Weights of a small GPT-style language model, trained from scratch on English Wikipedia.
Architecture: RMSNorm before each block, rotary positions, no biases in attention or MLP, untied embeddings.
Each number is 128 + 32 x the weight over the matrix's rms, rounded and kept within 0 to 255. Layers, rows and columns count from 0.

# layer 7 attention key, 96x96, rms 0.171, rows 82-95, columns 64-95
[[ 97 104 137 166 122 150 200  71 108 154 174 120 176 165 108  56  85 140 153 137 138 126 130 166 127  87  71 145 125 137  95  63]
 [152  93 174  79 138  90 146 144 143  96  73 163 115 141 203 107 172 108 152 128 129 163  91 129  89 146 116 111 147 157 130 127]
 [177  63  50 116 162 191  94 160 106 173 150 153  81 129  75  76 141 163  97 176  87 120 155 143 153 121 124 169 143 130  99 104]
 [122 131  68 137 120 142 134 164 107 140 132  93  91 161 144 121 140 135 198  49  90 163 128 159 124 143 227 150 132 173 109 139]
 [137 111 118 136 163 134 157 159 119 181  93 137 137 151  84 108 101 105 164 146 111 136 124 109 128 116 108 109 143 118 139 147]
 [157 137 125 154 190 120 110 129  80  80 101 149 116 113 185 113 153 117 117 145 181 149 111 179 130 137 156 130 157 105 108 144]
 [132  79 197  91  96 128  92 140 130  83 134 128 170 152 113 110 191 152 114  78 158 175 113  86 173 174 164  98 117 114 120 128]
 [167 161  46 156 152 184 130 129  46 117 163 115 159 128 181 105 151  93 174 160  65 146  79 125 139  75 147 146  92 147  58 171]
 [136 122 142  43 138  90 151 138 116 103 180  93 141 191 142  70  92 127 142 166 173 184  62  79 180  55 116 142 124  85 172  96]
 [120 131 191 149 153 124 142 147  77 103 145 184 113 122  58 101 165  75 180 152 118  86 125 166 115  66  89 167 113 163  95  44]
 [ 85 161 165 128  99 131 114  99  83 111 114 115 196 140 195 109 102 143 116 115 117 111 122 152  84  86 133 122 126 101 127  79]
 [132 128 133 119 162  89 178  99 123 138  75 169 126 131 168 161 149 165  92  94  96 128 181  98 105  99 203 182 115 113 106 173]
 [152 129 106 140 102  66 119  85 117 131 100 128 108  91 124 118 135 142 146 138 110 211  66 117 137 168 133 150 122 108 164  41]
 [ 97 144 135 108  81  83  99 110 183 179  90 113 134 121 128 169 180 157 211 131 137  96  84 136  80 110 148 147  58 113 143 162]]
# layer 7 attention query, 96x96, rms 0.159, rows 83-95, columns 64-95
[[111  91  81 101  85 143 104  73 129 138  92 157 136 152 111 132 119 103 196 177 121 113  88 101 127  58 125  96 145 104  92 165]
 [120 173 102 135 139  80  54  85 152 117 143 132 109 112 162 110 129 118 165 160 109  95 160 100  90 159  87  94 109 164  92  96]
 [ 38  56 109  91 137 129  98 167 120  56 175 180  65 111 111 149 135 152 178  81 197 156 110 160 114 163 177 136 102 187  84 131]
 [136 135  71 140 220 120 154 125 105 122 106 133  57 164 131 101 122  73 132 206 144 147 113 152 141 206 180  19  79 146  79 171]
 [ 90 120 156 126 151 148 133 154 104 124 125 150 123  97 131 157 132 138 115  93 157 141 137  98 108  60 122 102 135  43  92 181]
 [ 48 103 141 202  69 123  73 125 159 163 166 112 151 110 119 207 140 126 135 139  99 170  77  73 183 139  41 106 102 128 203 181]
 [ 91 131  77 173 107 113 206 106 132 114 152 179 100  75 109 129  99 154 184 112  87 225 135 115 174 125 158 170 152 127  61 144]
 [217 118 158 172  69 159 158 156 126 118 194 171 123 127 124 103 142 178 194 183 174 129  72 142 182 106  90  72 113 148 133 163]
 [120 133 211  69 145 169 110 117 154 160 122 112 144 150 104  90 128  75 107 149  65 141  86 168 144 147 130 175 115 140 122 100]
 [108  85  89 155  63 153 122 108 116 106 110 113  65 189  69  83  95 123  66 121 117 181  83 162 125 115 115 170 165  98 162 155]
 [122 115 122  84 145 171 109  45 152 198 146  70  92 119 141 114 144 115 141  58 165 159 140 128 166 141 116  91 123  65  62 205]
 [172 153 147 122 182 102 101 108 161 170 209 133 187 166 111  88 174 160  60 161 153 156  56 109  96 142 155 146 109 105 195 124]
 [107 149 145 125 131 143  79 105 151 133 142  62 159  51 136 147  94 189 157 137  94 106  78 112 135 131 163 119  81 122 101 143]]
# layer 7 attention value, 96x96, rms 0.235, rows 64-95, columns 64-95
[[131 147 157 151 148 151 123 127 134 137 145  98 150  94  99  82 108 168 169 129 108 180 122 115 169 145 104 144 110  98 106 154]
 [124 113 145 146 125 112 174 118 125 133 119 162 161 182 127 151 118 138 116 214 145 141 151 126 128 110  90 112 149  88 139 168]
 [123 122 158 122 131 115 149  86 134 112 120 149 110 102 145 117 179 124 122 127 124 132 155 133  84 154 128 151 133 171  72 116]
 [153 109 130 131 124 150 160  98 178  96  97 115 134 138 143 167 152 176 151 119 168 132 126 107 146 182  93 173  97 103 150 120]
 [141 138 160 111 106 189 131 148 179  99  96 134 144 130 104 132 125 155 129 129 136 117 140 129 122 104 156 148 135 124 121  79]
 [ 99  96  99 121 126 121 129 158 116 140 128  88 137 109 136  80  78 115 139 140 101 113 152 148 162 139  96 109  99 126 153 135]
 [139 152 109 117 133 113 118 109  74 122 135 147 146 115  76 158 113  84 144 122 148 129 127 119 160 102 159 128 129 132  91 123]
 [160 136 153 158 134 114 137 132 155  89 148 128 113  98 157 142 144 133 134 128 126 115 133 110 140 109 103 112 109 168 127 158]
 [137 107 132 110 136  91 114 122 143  87 133 107  85 159 129 124  78 111 136 135 145 101 153 120  78 138 161 144 120 105 140 146]
 [118 122 127 118 162  90 118 105 152 145 175 121  74 102  89 114 131  96  62 143 134 162 131 128 124 140 145  86 118 100 142 146]
 [119 123 138 116 190 142 127 134 100 142 119 129 148 166 118 201 135  81  86 123 144 120 123 165 110 120  83 110 140 151 129 111]
 [145 158 161 153  65 121 125 120 126 141 133 125 107 158 109 114 136 129 114 105 111 102  96 159 160 107 144 119 154 104 135 130]
 [107 112 145 115 123 159 142 179 103 158 122 145 110 113 124 170 149 189 137 166 157 159 132  70 114 156 148 127 127 111 152 151]
 [ 94 104 121 125 153 118 160 148 142 136 121 105 125 128 130 128 125 121 131  95 158 140 124 144 139  95 149 136 100 151 119 128]
 [140 105 118 112 120 143  99 139 128  90  79 123 117 184 110 112 114 174 108 129 131 117 137  99 189 139 169  99 144 117 103  95]
 [137 149 167 122 112 139 118 169 117 160 130 122  98 107 142 151  94 111  98 150  94  90 122 127 134 143 158 103 141  89 150 123]
 [175 135 140 110 127 119 166 132 130 153 154 149 167 126 115 134 102 131  94 122  86  94 128 107 146 151 114 156 111  98 119 162]
 [130 170 127 108 115 113 110 116 114 141 115 119 150  96 128  83 102 145 136 114 125 166 118 103 131 140 115 125 138 107 135 139]
 [137 135 131 102 134 129 166 127 161 159 115  85 145  93 134 114 131 153 118 117 107 148 119  95  95 132 137 135 114 105 126  87]
 [125 115 160 138 108 150 106 113 144 153  82 127 165 107  97 118 114 157 118 125 166 107 111  90 161 123 150 108 103 160 143 128]
 [134 141 150 175 116  75 142 143 137 104 127  89 147 126 110 169 104 139 144  98 193 101 121 154  95 111 141  93  86 147 151  98]
 [135 137 135  95 132 116 138 180 128 129 116 134 147 127  98 118  68 137 150  98 160 173 139 144 140 163 115 175 158 126 134 120]
 [159 129 143 163 155 120 110 120 165 147 107 104 138 131 128 128 124 102  78 114 117 115 117  89 154 161 109  96 137 165 121 153]
 [128 107 126 131 111 120 164 127 131 163 162 141  92 149 151 134  99 128 146 115 152 152 109 117  98  95 140 108 124  96 170  89]
 [124 145 161 145 115 136 150 110 166 158  81 151 132 130 105 123 137 126 135 154 114 101 150 129 127 114 177 137 172 136 137 161]
 [105 150 127 133 141 122 154 163 162 140 120 116 105 127 127  91 154 178 168 172 123 130 120 140 148 132 112 124 132  67 138 137]
 [ 99 144 108 134 145 120 129 112 119 164 146 142 136 136 139 128 140 117 130 100 124 118 104 126 177 130  89 126 127 101 114 117]
 [133 103 142 115 139 157 147 144 140 125  97  79 135 134 137 113  99 114 135 145 138 133 137 143 146 112 148 133 152 146 158 104]
 [134 109  93 130 123 131 157 130 116  95 162 119 106 140 166 122 128 133 178 140 110  79 141 117 119 121  84 128 118 120 141 104]
 [151 110 123 165 164 102 110 128 135 122 115 139 111 104 178  98 108 134 122 119 161 123 147 125 130 158 193 125 122 108 160 137]
 [126 142 127 142 141 165 106 132 140 144 107 138 135 158  74 133 125  67 112 188 110 143 177 126  62 158 132 120  84 137 107 124]
 [152 172 108 141 172 116 132 125 148 129 136 127 116 120 138 102 145 162 162 117 155 132 154 144 145 129 160 141 122 122 146 141]]
# layer 7 attention output (transposed), 96x96, rms 0.217, rows 64-95, columns 64-95
[[135 125  95 113 106 104  81 167 105 144 204 120 148 143 133 192 141 111 127 136 149 151 144 131  83 113 139 154 132 126 165 123]
 [138 146 114 101 123 128 109 146 213 138 137 143 163 130 112 120 136 144 129 107 162 141  65 155  94 114 160 114 139 153 130 113]
 [144 173 142 108 149  73 143 135  92 129 124 135 115 158  90 132 112 112 148  91 118  88 135 135 146 138 134 173 138 121 168 115]
 [155  81  92  91 140  89 120  98  81 154 141 118 177 162 109  72 150 140 117 127  70 135 145 160  90 129 171  69 170 147 121 119]
 [ 53 106 121 119 132 114 102 109 132 153 153 136 128 100 133 146  93 130 151 158 107 131 135 142 113 154  97  98  91 112 119 154]
 [180 137 124 138 128 145 102 106 149 152 136 125 131 150 121 159 164  98 140 148 148 198 133 134 129  93 182 132 166 144 141 133]
 [127 110 148 114 114 161 118  81 145 121 130  98 124  63 103 127 114 139 174 135 130 137 131 136 161 143 112 148  94  71 141 128]
 [109 146 177 136 105  94 132  84 124 146  94 132 178 169 103 128 108 118 122 154 128 158 117 160 159 120 135  86 178 111 122 112]
 [137 130 113 105 125  93  84 161 122 141  81 151 181  86 111 115 161 123 125 129 158 124 112 161 152 145 134 161 154 136 124 121]
 [174 143 123 141  93 164 132 172 127 128 173 108 175 140 142 119 146 156 175 159 101 108  99 102 142 167 133 185 146 136 104 150]
 [122 103 109 185  97 132 130 113 120 118 134 168 134 120 140 110 141 147 146 147  92  77 125 142 158 116 121 130 110 127 103 149]
 [143 107  95 120 142  67 142 145 152 102 109  83 149 124 104 133 102 144 178 106  78 131 106  91 118 135 115 151  99 129 118 187]
 [116 114 123 130 187  78 123 144 138 100 171  96 139 106 102  91 107 106  69  98  99 149 131 158 145 158 103 147 100 145  87  88]
 [151  89 176 147 126 167  90 115 115 148 129 164 134 154 143 122 123 166 105 168 126  90 144  99 144 159  97 157 139 129 126 162]
 [120 104 121  98 166 143 126 131 173 187 140 113  98 121 138 139 147 126 124 169  90 167 129 140 108 112  89 139 196 122 178 169]
 [ 70 125 119  93  87 140 160  95 127 143 177 135  94 144  82 107 111 150 135 101 136 119 117 138 169  98 142 137 115 150  63 135]
 [114 124 103 141 151 155 110 157 133  94 146 127 115 140 140 102 153 114 134 140 164 181 163  96 121  93 137 121 123 155 108 126]
 [161 165 132 200 152 128 129 161 129  90 130 102 117 126 118 141  93  85 154 123 111 112 128 136 125 108 143 137 104 125  78  97]
 [127 128 127 111 112 150 120 125  69 150  95 119 130 140 108 127  99 101 119 150  98 147 150 113 181 205 126 120 136 168 188 137]
 [153 117 103  92 135  94 140 121 113 119 152 134  98 128 136 115 108 103  97 154  84 130 150 158  66 156 141 124 149 100 124 141]
 [105 138 164 127  75 122 152 105 108 108  70 121 155 113 156 102 148 115 126 141 134 156 119 119  92 152 108 147 127 132 112 126]
 [125 122 119 144 130 123 166 129 143 124 134 119 120  95 100  76 192 112 118 102 143 176 161 143 115 116 114 116 124 152 150 135]
 [ 57 125 111 107 149 133 174 136 141 118 132 159 110 129 146 159 119 143 177 148 121 123 130 155  98 113 132 151  68 106 152 151]
 [109 154 157 108 131 133 122 133 158 158  93  90 190 121  90 135 179 129 112 140  40 116 165 145 141 126 106 148 139 182  47 149]
 [106 132 108  68 122 144 132 159 112  94 169  84 126 123 169 127 110 143 108 112 121 120 129  98  97 126 124 126  89 151 143 107]
 [122 156 129 124 112 137 146 149 150 179 163 120 118 180 131 151 128 130  80 125 103 145 157 143 139 174 161 117 124 159 145 182]
 [151 155 146 112 115 143 105 148 133 137 136 151 143 149 117 153 115  72 116 125  79 193 133 136 124 130 100 106 123 143  99 124]
 [130  88 124 107 144 127 108 125 124 137 133 167 171 134 146  95 150 124 147 150 118 133 107 119 137 104  87 144 122 146 110 117]
 [ 94 133 120 132 119 107 124 132 139 184 132 140 140  95 126 129 161 115 104 109 182 127 119 113 137 102 168 113 131 180  90 126]
 [119 174 135  94  77 117 133 162 139 155 120 106 126 123  99 148 116  98 110 127 108 116 163 149 124 130 139 146 145 133  91 154]
 [104 105 115 139 147 106 132 163 115 162 178 176 143 152 136 114 130 127 178  90 124 125 124 121 191 113 128 173 164 118 141 139]
 [114 116 118 145 118 121 117 123 136 146  92 136 167 150 114 147  75 137 128 132 116 138 115 158 102 170 102 130 140 116 146  96]]
# layer 7 MLP gate, 256x96, rms 0.211, rows 0-36, columns 64-95
[[134 149 119  90  94 101 149 144 124 121  65 123 124 122 173 170 148 183 147 121 118 201 138 100  92  85  75  95 146 166  63 158]
 [ 92 160  98  97 132  78 102 161 147 130 188 117 139 141 195 162 182 175 163 103 121 120 156 114  96 104 196 136 125 133  94 208]
 [123 163 167 109 177 118 128 130 163 178 130 118 141  47 124 103  65 112 169 106  68  76  95 120 146 120  98 121  64  75  94 113]
 [ 95 177 129 117 136  89 152 135 176  91 136 154 146 133 136 133 133 126  88 137 165 146 138 169  95 172 172 135  96  91 131 138]
 [137  96 109 113 140  95 154 138 103 154 155 163 121 122 125 156 109 109 116 119  83 110 122 151 181 103 118 156 112 129 168 128]
 [111 169 135 100  82 127 148 107 149 131 111 138  92 158 100  79 161 177  80 113 160 185 134 138 129  90  73 144 126 153 112 112]
 [ 50 122 125 115 185  74 158  94 119 106 184 134 181 107 118  91 138 144 128 128 115 132 157 167 111  77  99 127  85  51 108 155]
 [ 80 121 142 121 144 126 142 117 194  49 111  87 111 131  66  93 146 109 137  81 113  98 123 136 127 104  90 107 103 159 172 135]
 [128 142 109 121 101 169 119  80 135 103 119 115 173 107 193 125 172 124 128 109  83  91 155 167 126  84 170 102 146  76 167 113]
 [163 140 123 159 119 108 112  98 138 127 129 103  89 138  57 144 105  98 122 150 135 140 145  82 144 112  97 145 177 127 143  86]
 [101 166 119 138 122 130 151 134 143 142 131 126 167 106  41  92  46 151 143 123 155 126 112 145 119 108 100 143 133 161 150 112]
 [161 128  85  75  86 154 141 161 150 127 119 108 188 120 138  91 107  69 105 119  87 117 132 142 131 118  62 186 169 134 127 128]
 [122 208  99 108 114 104 150 103 101 118 176  90 108 152  96 107 134 146 213 128 192 124 113 157 167 126 151 105  63 127  66 107]
 [137 164 170 178  91 151 159  35 119  83 128 149 118 132 142  72 139 119  78  98  74 153 119 128 126 149 130 134 101 136  95 121]
 [120 186 134 155  98 116 135  83  83 139 119 119 153  83 160 148 117 157 145 141  87 112 132 164 137 137 168 146 135  58 180  81]
 [140 105  97 133 105 149 167  96 126 131  85 146 144  77 108 134  95 191  78 107 136 141 195 139 146 154 103 144 114 154  70 100]
 [144 129 105 111 112 156 100 169  84 139 169 110 157 140 125 125 113  65 152 129 150 112  83 104 106 121 132 113 154  80  97 128]
 [128 201  94 103 110 120 137 141 140 109 136 100 115 100  78 144 118  98 116 101 124 127 104 120 179 139 138 163 136 172 136  95]
 [134 122 113 118 173 132 128  83 153 109 172 120 140 175  93 128 125 207 101 110 194 160 132 110 112  62 113  79  98  88  74 145]
 [143 118 183 151 112  94 134 184 175 152 160 108  67  95 147 169  98 131 163 105 111 151 169  45 116 140 167 134 129 172 138 102]
 [175 124 117  51 114 119 107 152 144  95 158 132 101 103 138 156 139  76 144  59 197  97  50 163 130 102  62 130 129  99 108 173]
 [103 144 171 101 122 127 166 134 150 137 183  97 161  80 138 134 135  56 135  78  86 205 163  68 165  49 103 127  86  99 123 122]
 [110 162 167 117 142 147  89 186 135 154 143 148 123 244 135 100 140  98 144 109 167  81 129 140 120  90 142 195 135  93 112 120]
 [117  98 129  96  70 135 164 168 183 144 178 137 160 146  91 165 255 144 115 111 142 122 122 115 141 134 113 122 115 102  79 103]
 [ 73 153 156 144 122 166 126 142 127 141 104  96 135 129 132  91 102 167 120 113 125 110 135 148 135 160 108 142 112  97  97 138]
 [129 167 107 110 112 129 180 146  73 124  87  83 180 119 162 130 162 174 102  88  71 124 168 147 129 147 143 152 136  93  72 161]
 [157 131 107 158 151  89 121 165 112 101  98 125 175 134  96 108  81  69 110 107 160 155  52 102 149  82 122 170 119 117 195 111]
 [101 106 141  97 105 155 120 106  97 121 172 163 180  99 142 169  87 194 192 109 117 124 169 124  62 117  73 166 128 137 108  71]
 [135 141  76 131  95 153  94 139 144 103 135 117  68 132 125 104 149 132 115 130 145 154 199 137 150 107 156 113 143  68 102 154]
 [185 144 122 119 163 111 106 182  98 141 140  95 100 111 181 124 103 168 114 151 140 156 123 146 140 216 196 177 132  89 180 104]
 [111 182 101 136  95 173 149 194 129 146 167 143 120 126  88 136 104 169 174 116 107 108  98 144 129  59 141 154  78 180 190 201]
 [149 167  87 144  71 130 136 107 115 112 143 152 105 140 135 126 162  74 137 170 100 127 163 161 103 162 142 232 131 131 110 142]
 [129  85 167 118  89 122 175 128 142 124 180 114 123 111 115 111  89 148 129 153  58 104 129  69 108  59 134 123 181 129  90 115]
 [105 177  99 125 186 173 127 184 151 129 112 177  97 120 105 148 166 182  95 113 140 143 126 186 139 133 165 121 135 111 136  92]
 [146 153 109 121 143 187  73 121 184 131 159 128 141 140 152 106 153  41 117 154  92 144 129 138  99 177  59 106 172 144 123  87]
 [134 143 100 158 164  84 101  91 150 187 159 194 131 133  93 159 135 171 172 124 133 168 104  68 109 127 191 101 176 162 156  87]
 [107 135 109  94  90  89 132 153  86 162  89 180 119 201 159 151 154 122 113 122 182 109 148 102 107 133 132 129  71 120 146 140]]
# layer 7 MLP up, 256x96, rms 0.22, rows 0-35, columns 64-95
[[132  81  82 133 122  96 130 106  67 123 149 117 148 129 112  98 142 134 171 117 124  92 110 135 138 132 128 127 125 102 146  52]
 [132  75  81 140 102 147 148 152 159 110 136 110 122 105 138 131  96 104 163 101 164 117 120 116  93 148 106 115 143 192 113 132]
 [ 86 124 143 101 135 143 107 146 112 168  99 113  82 114 137 121 137 115 160  97 110 125 127 147 168  98 116 106  59 142  59 109]
 [181 156  79  98 200 151 139 114 131  94 144 120 149  83 101 127 100 135 151 135  75 114 107 124 133 137 126  94 132 155 172 123]
 [ 84 120  91 159 126 115 139  79  75 176  66  83 134 140 128  77  96 159 139 177 174 119 147 105 101 125  67 131 117 165 123 163]
 [ 88 153  88 147 117 134  96  81  86 162 180 159 133  68  96 142 145 134  79  78  69 108 101 168  94 148 124 145 156 160 131 154]
 [174  75  55 127 142 113 148 133 106  81 187 150  91 129 188  84 149 127 118 156  93  93 105  76 100  63 116 123 121 109 163 145]
 [ 92 154 116  91  80 153 113 192  87 122 120 123  66 148  77 142 165 153  78 128 154 150 153 187  83 120 137 142 110 132 134 144]
 [ 95 161 142 126 182 166  99  57 158 126 209 106 109  73 105 130 131 142 148 126 107  93 161 105 179 162 173 121 170 206 177 138]
 [179 134  72 183 117 151 151 124 168 162 149 172 116 123 159 132 130  71 105 185  98 155  93 188 148 113 113 140 125 159  89  91]
 [165 115 158 114 140 160  81 114 134  38 157 179 119  91 154  70 105 112 138  87 135 120 143 117  97 131 131 102 160 163 130 168]
 [153 114  97 145 168 174 119 146 172 115  91 163 146 131  88 136 108  87 138  37  65 120 113 144  98  95  97  83 124 103  58 141]
 [122 156 165 103 142 112 129  95 101 112 142 166 139  97 169 164  69 103 152 125 111 117 134  60 153  81 154 109 192 147 109 120]
 [ 68 146 147 122 121 165 160  85 126 142  68 116 185 168 117 122 118  44 135 136 129 153 171  47 153 136 134  91 115 102 175 206]
 [126 132 125 140 135 116 128 140 101 160 106  69  74 130 169 161  74 141 110 153 126 186 155 151 149 113  88 119 154  74 103  43]
 [107 122 150 136  95 125 132 115 175 143 162 129 145 103 148 103  96 120 105 167  25 104 142 145 131 143 112 123 110  98  68  91]
 [ 50 145 130 106  77 145 109 115  97 123 127 135 124 147 129 176 163 120  60 143 106 103 105 174 138 152 122 123 153 106 102 132]
 [150 185 148 122 155 125 156 108 163 148 138  88 115 137 133 148 172 158 107 103 125 120 107 148 111 102 112 145 189 129 118 172]
 [127 152 114 161  91 136 131 109 173 127 160 139 136 127 124 106 128 165 149 104 168 123  95 109 140 165 135 114 146  73 162 178]
 [190 111 185 147  96 128 133 195  83  74 119 141 108 111  90 177 136 127 122 174 149  79 171 114 133 113 172 122 120 143  92 159]
 [134 144  80 142 124 101 212 103 178 136 165 158 166 152 169  94 146 142  94 109 133 126 133 118 124 150 128  50 127 163 126 125]
 [181 148 111 106 125 112 116 133 145 184 101 167 111 167 129 143 137 125 165 138  59 111 151 128 123 175  95 122 127 181 191 134]
 [163 123 119 206 124  73  67 145 107  96 166  74 118 117 208 162 157 112  93 136 157 117 128 172  84  65 162 167 118  94 132 139]
 [119 100  68 100 155 153 125 124 185 126 176 121  97 101 111 198 110 128 153 163 127 125 188 104 149 129 155 219  98 137  62 160]
 [ 78 148 149 182 156 101 161  91 173 118 174 116 149 156  77  95 164 159 172  79 152 148 175 100 120 118 132 149 151  72  81  83]
 [140 158  86 140 189 135  89  91 155 136  45 177 170 207 103 123 152  95 140 137 166 177 141  81 127 104 124 176 171  73 111 218]
 [125 139  86 105 122 118 157 141 153 170 179 133  89 117  99  87  90 149 134 140  44 141 122 113 164 178 169 144 123  99 147 139]
 [ 99 114 115 138 156 146  60 164 135  41  70 176  75 194 192 206 134 129 109 120 150 112 112 146 159  82 100 108 108 149 203  79]
 [131 107 110 130 118 125 185 175 123 132 164 161 143 140  94 148 158 115  94 141 115 141 122 138  91 167 196  98 129 160 156  65]
 [143 100 117 122 136  82 116 140  92  76  66 171  81  77 111  93 116 163 127  59 170 107 106 133 119 103  65 137  68 171 148 121]
 [166 169 127 151  79 182 127 150 150  60 116 108 109 141  40 175 103 185  77 134 121 129 176  98  96 108 144  96  65 181 174 152]
 [122 100 136 105 121  92 122 102 143 129 105 181 115  63 181 120  85  65 131 164  76 112 115 210 119 100  85 254 138 115 102 116]
 [126 109 162 119 187 127  60 120 127 142  85  79 177 118 131  98 118  98 145 133 148 111 115 181  88  87 182 131 104 104 148 126]
 [117 162 115  61 169 186 167 120 185 108 212  87  60  72 135 158 135  92 111 131 127 126 118 112 106 121 131 116 171 112 155 114]
 [134 106 114 159 176 100  68  94 179 137 103 129 199 122 155 113 109  83 129 128  95 104 118  68 141 107 186  80 120 105 158 121]
 [140 107  97 170 125 211 180  83 123 119 152 166 185 142 101 153  74 134 149  94  77 136  81 172 101 132 107 106  94 121 139 130]]
# layer 7 MLP down (transposed), 256x96, rms 0.212, rows 0-35, columns 64-95
[[199 103  67 119 119  59 134  87 140 150 162 117 103 150 104 178 123 147 154 164 124 100 136 128 145  96 172 100 137 115 173 170]
 [115 157 115 157 113  64 155 106  82 132 136 132 130 129 182 105 131 166 100 125 153  90  79 199 159 113 139 127  97  89 109 189]
 [116 126 140 167 145  83 143 130 157 165 139  82 132 110 124 167 146 120 137 135 142 139  97 108  96  96 190  96 164 174 123 116]
 [172 120 113 125 175 131 162 108 146 110 129 110 149 128 109 132 119 116  98 152 135 126 128 168  45 128  97 103 125 105 135 128]
 [161 141 110  88 119 168 119  84 112 148 136 141 112  89 113 123 146 192 149 135  37 143  89 128 119 117  62 116 154 177 106 163]
 [119  99 164 140 154 102 138 121 170 144 135  88 207 108  77 111  74  61 124 128 177 102  95 107  90 179 146 170  79  68 160 109]
 [226 179  55 147 141 158 142 219 113 100 123 113  98 121 108 171 144 146 146  88 169 105 124  87  82 133 180  33 206 134  92 137]
 [172 122 136 100 191 125 104 160 188 146 116 131 143 130 154 182 165 148 127 152 133 160 118 157 165 106  85 168 157  73 168 150]
 [197 151 126 130 141  93  48 109 149 126 191 111 136 140 179 176 143 127 145  86 134 150 148 136  96 153 144  90 159 126 206 121]
 [114 113 135 106  87 105 156  72  97 106 146  62 103 144 147 123 156 182  75 197 145 145 138 127 146 128 139 103 210 132 165  73]
 [157  96 150 142  95 105 132 114  69 126 193 120 172 147 181 120 152 139 155  50 107 133 109  72 103  77 145 136 137  94 132 141]
 [124 172 210 112  88 145  99 114 172  77 149 100  87  69 179 183 183 155  92  82 163 126 131 106 120 192  71 150 127 142 102 169]
 [109 143 114 164 166 125 126 113 158 197 127 161  92 129 139 223 143  87 136 106 104 129  89 142 166  79 180 137  82 177 151 150]
 [ 86  94 122 121 165 143  43 108 137 204 123 166 109 124 197 133 166 151 116 114 119 144 196 149 128 125 138 157 126 132 133 139]
 [127 171 150  91 115 113 161 110 117 166 206 171 147 102 111 106  81 144 100 136 163 104  86 103 136 118 144 100 141 190 174 134]
 [121 106 127 163 181 124 147  84 104 136 138  92 186 178 184 121 125 123  82 158 138 136 106  85 130  98 154 120 106 122 134 186]
 [112 141 112 163 125  88 127 159 146 114 143 167  84 142 119 176 126  82 166 106 183 141 125  91 102  76 125 114 136 110  93 122]
 [183 135 147 114 100 100 132 112 126 126  97 173 160 133 119 115 143 143  75 134  91 138  79 104 184 154  72  79 108 127  91 106]
 [145 122 178 212 126 148 191 133 138 135 127 138 147 114 122 127 120  89 126 194  95 126 127  87 174 159 131 121 111 140 157 131]
 [106 158 139 141 159 123 172 117 176 122 127 123 117 133 154 113 107 140  93 139 214 137 144 101 151 163  77 110  96 186 160  87]
 [107 123  97 150 121 132 114 184 154 146 143 166 179 148 120 188 121 102 157  75 107  82 178 102 127 118 104 162 134 105 125 143]
 [130  70 109  80 122 147 136 134 117 146 106 123 160  85 188  96 148 144 172 122 106 130 187 138 124 101 164 101 115 156 165 125]
 [144 117 142 147 142  83 123 120 100 135 128 145 104  71 160 153 122 137 144 161 116 105 142 114 163 110 108 126 144 127 139 127]
 [138 108 108 154 108 169 107 134 103  87  83 123 116  87 149 107  77 131 144  94 154 121 127 134 220 128 161 198 209 105 127 211]
 [159 132 148 137  94 135 152 177 107  58 111 120  96 101 122 170 108 120 118  95  99 132 108 188 173 100 116 109 167 116 152 124]
 [132  94 129 114 133 177 165 101 183 169 176 186 162 170 179 156 169 128 144 191 124 149 143  85  69 133 131 153 139 113 159 159]
 [148 158 135 137 127 115 122 123 154 156 110 174  92 141 136  97  90 166 115 103 162 141 131 139  51 165  50  94  83  96 128 141]
 [181 183  69 137 146 101  84 153  65 113 167 137 113 165 193 103 122 156  75 127 232 142 109  60  96 115 131 114 140 136 115 151]
 [137 101  67 147  81 102 145  51 118 152 111 133  84 136 146 144 109  87 168 169 149  91  87 109  78 109 134 162 118 113 113 153]
 [110 112 177  83 140  99  82 113 149  75 103 135 127 114 179 104 108 222 150  86 120 143 119 121 137 148  84 110 151 118 109 116]
 [107 137 103  72 137 121 116 126 153 145  58 132  97  83 141 137 123 132 102 126 133 124 123  68 134 105  89 126  78 119 170 104]
 [155 177 101 105 131  93  90 125 183 157 139  92  70 148  86 127 137 152 112 104  95 154 127 120 154 160  89 115 116 194 118 117]
 [112 145  76 140 131 181 169  88 122 120 179 129 106 112 137 104 101 130 104 112 135 115  99 148  53 135  95 136 165 113 118  47]
 [111 166 112  78 143 173 166 121 127 170 141  83 168 148 114 124 171 178  90 107 174 157 130 167 146 174 123 192 124  23 133 149]
 [140 149 197  78  95 145 164 114 114 114 172 183  45  93 152 125  81 103 116  97 112 158 110 124  98 170 117 124 163 132 126 165]
 [ 91 197 176 146 122 100 131 160 209 119  56 161 154  93 106 148 130 133 130 145 147 111 152  96 203  96 126 150 165 153  53  74]]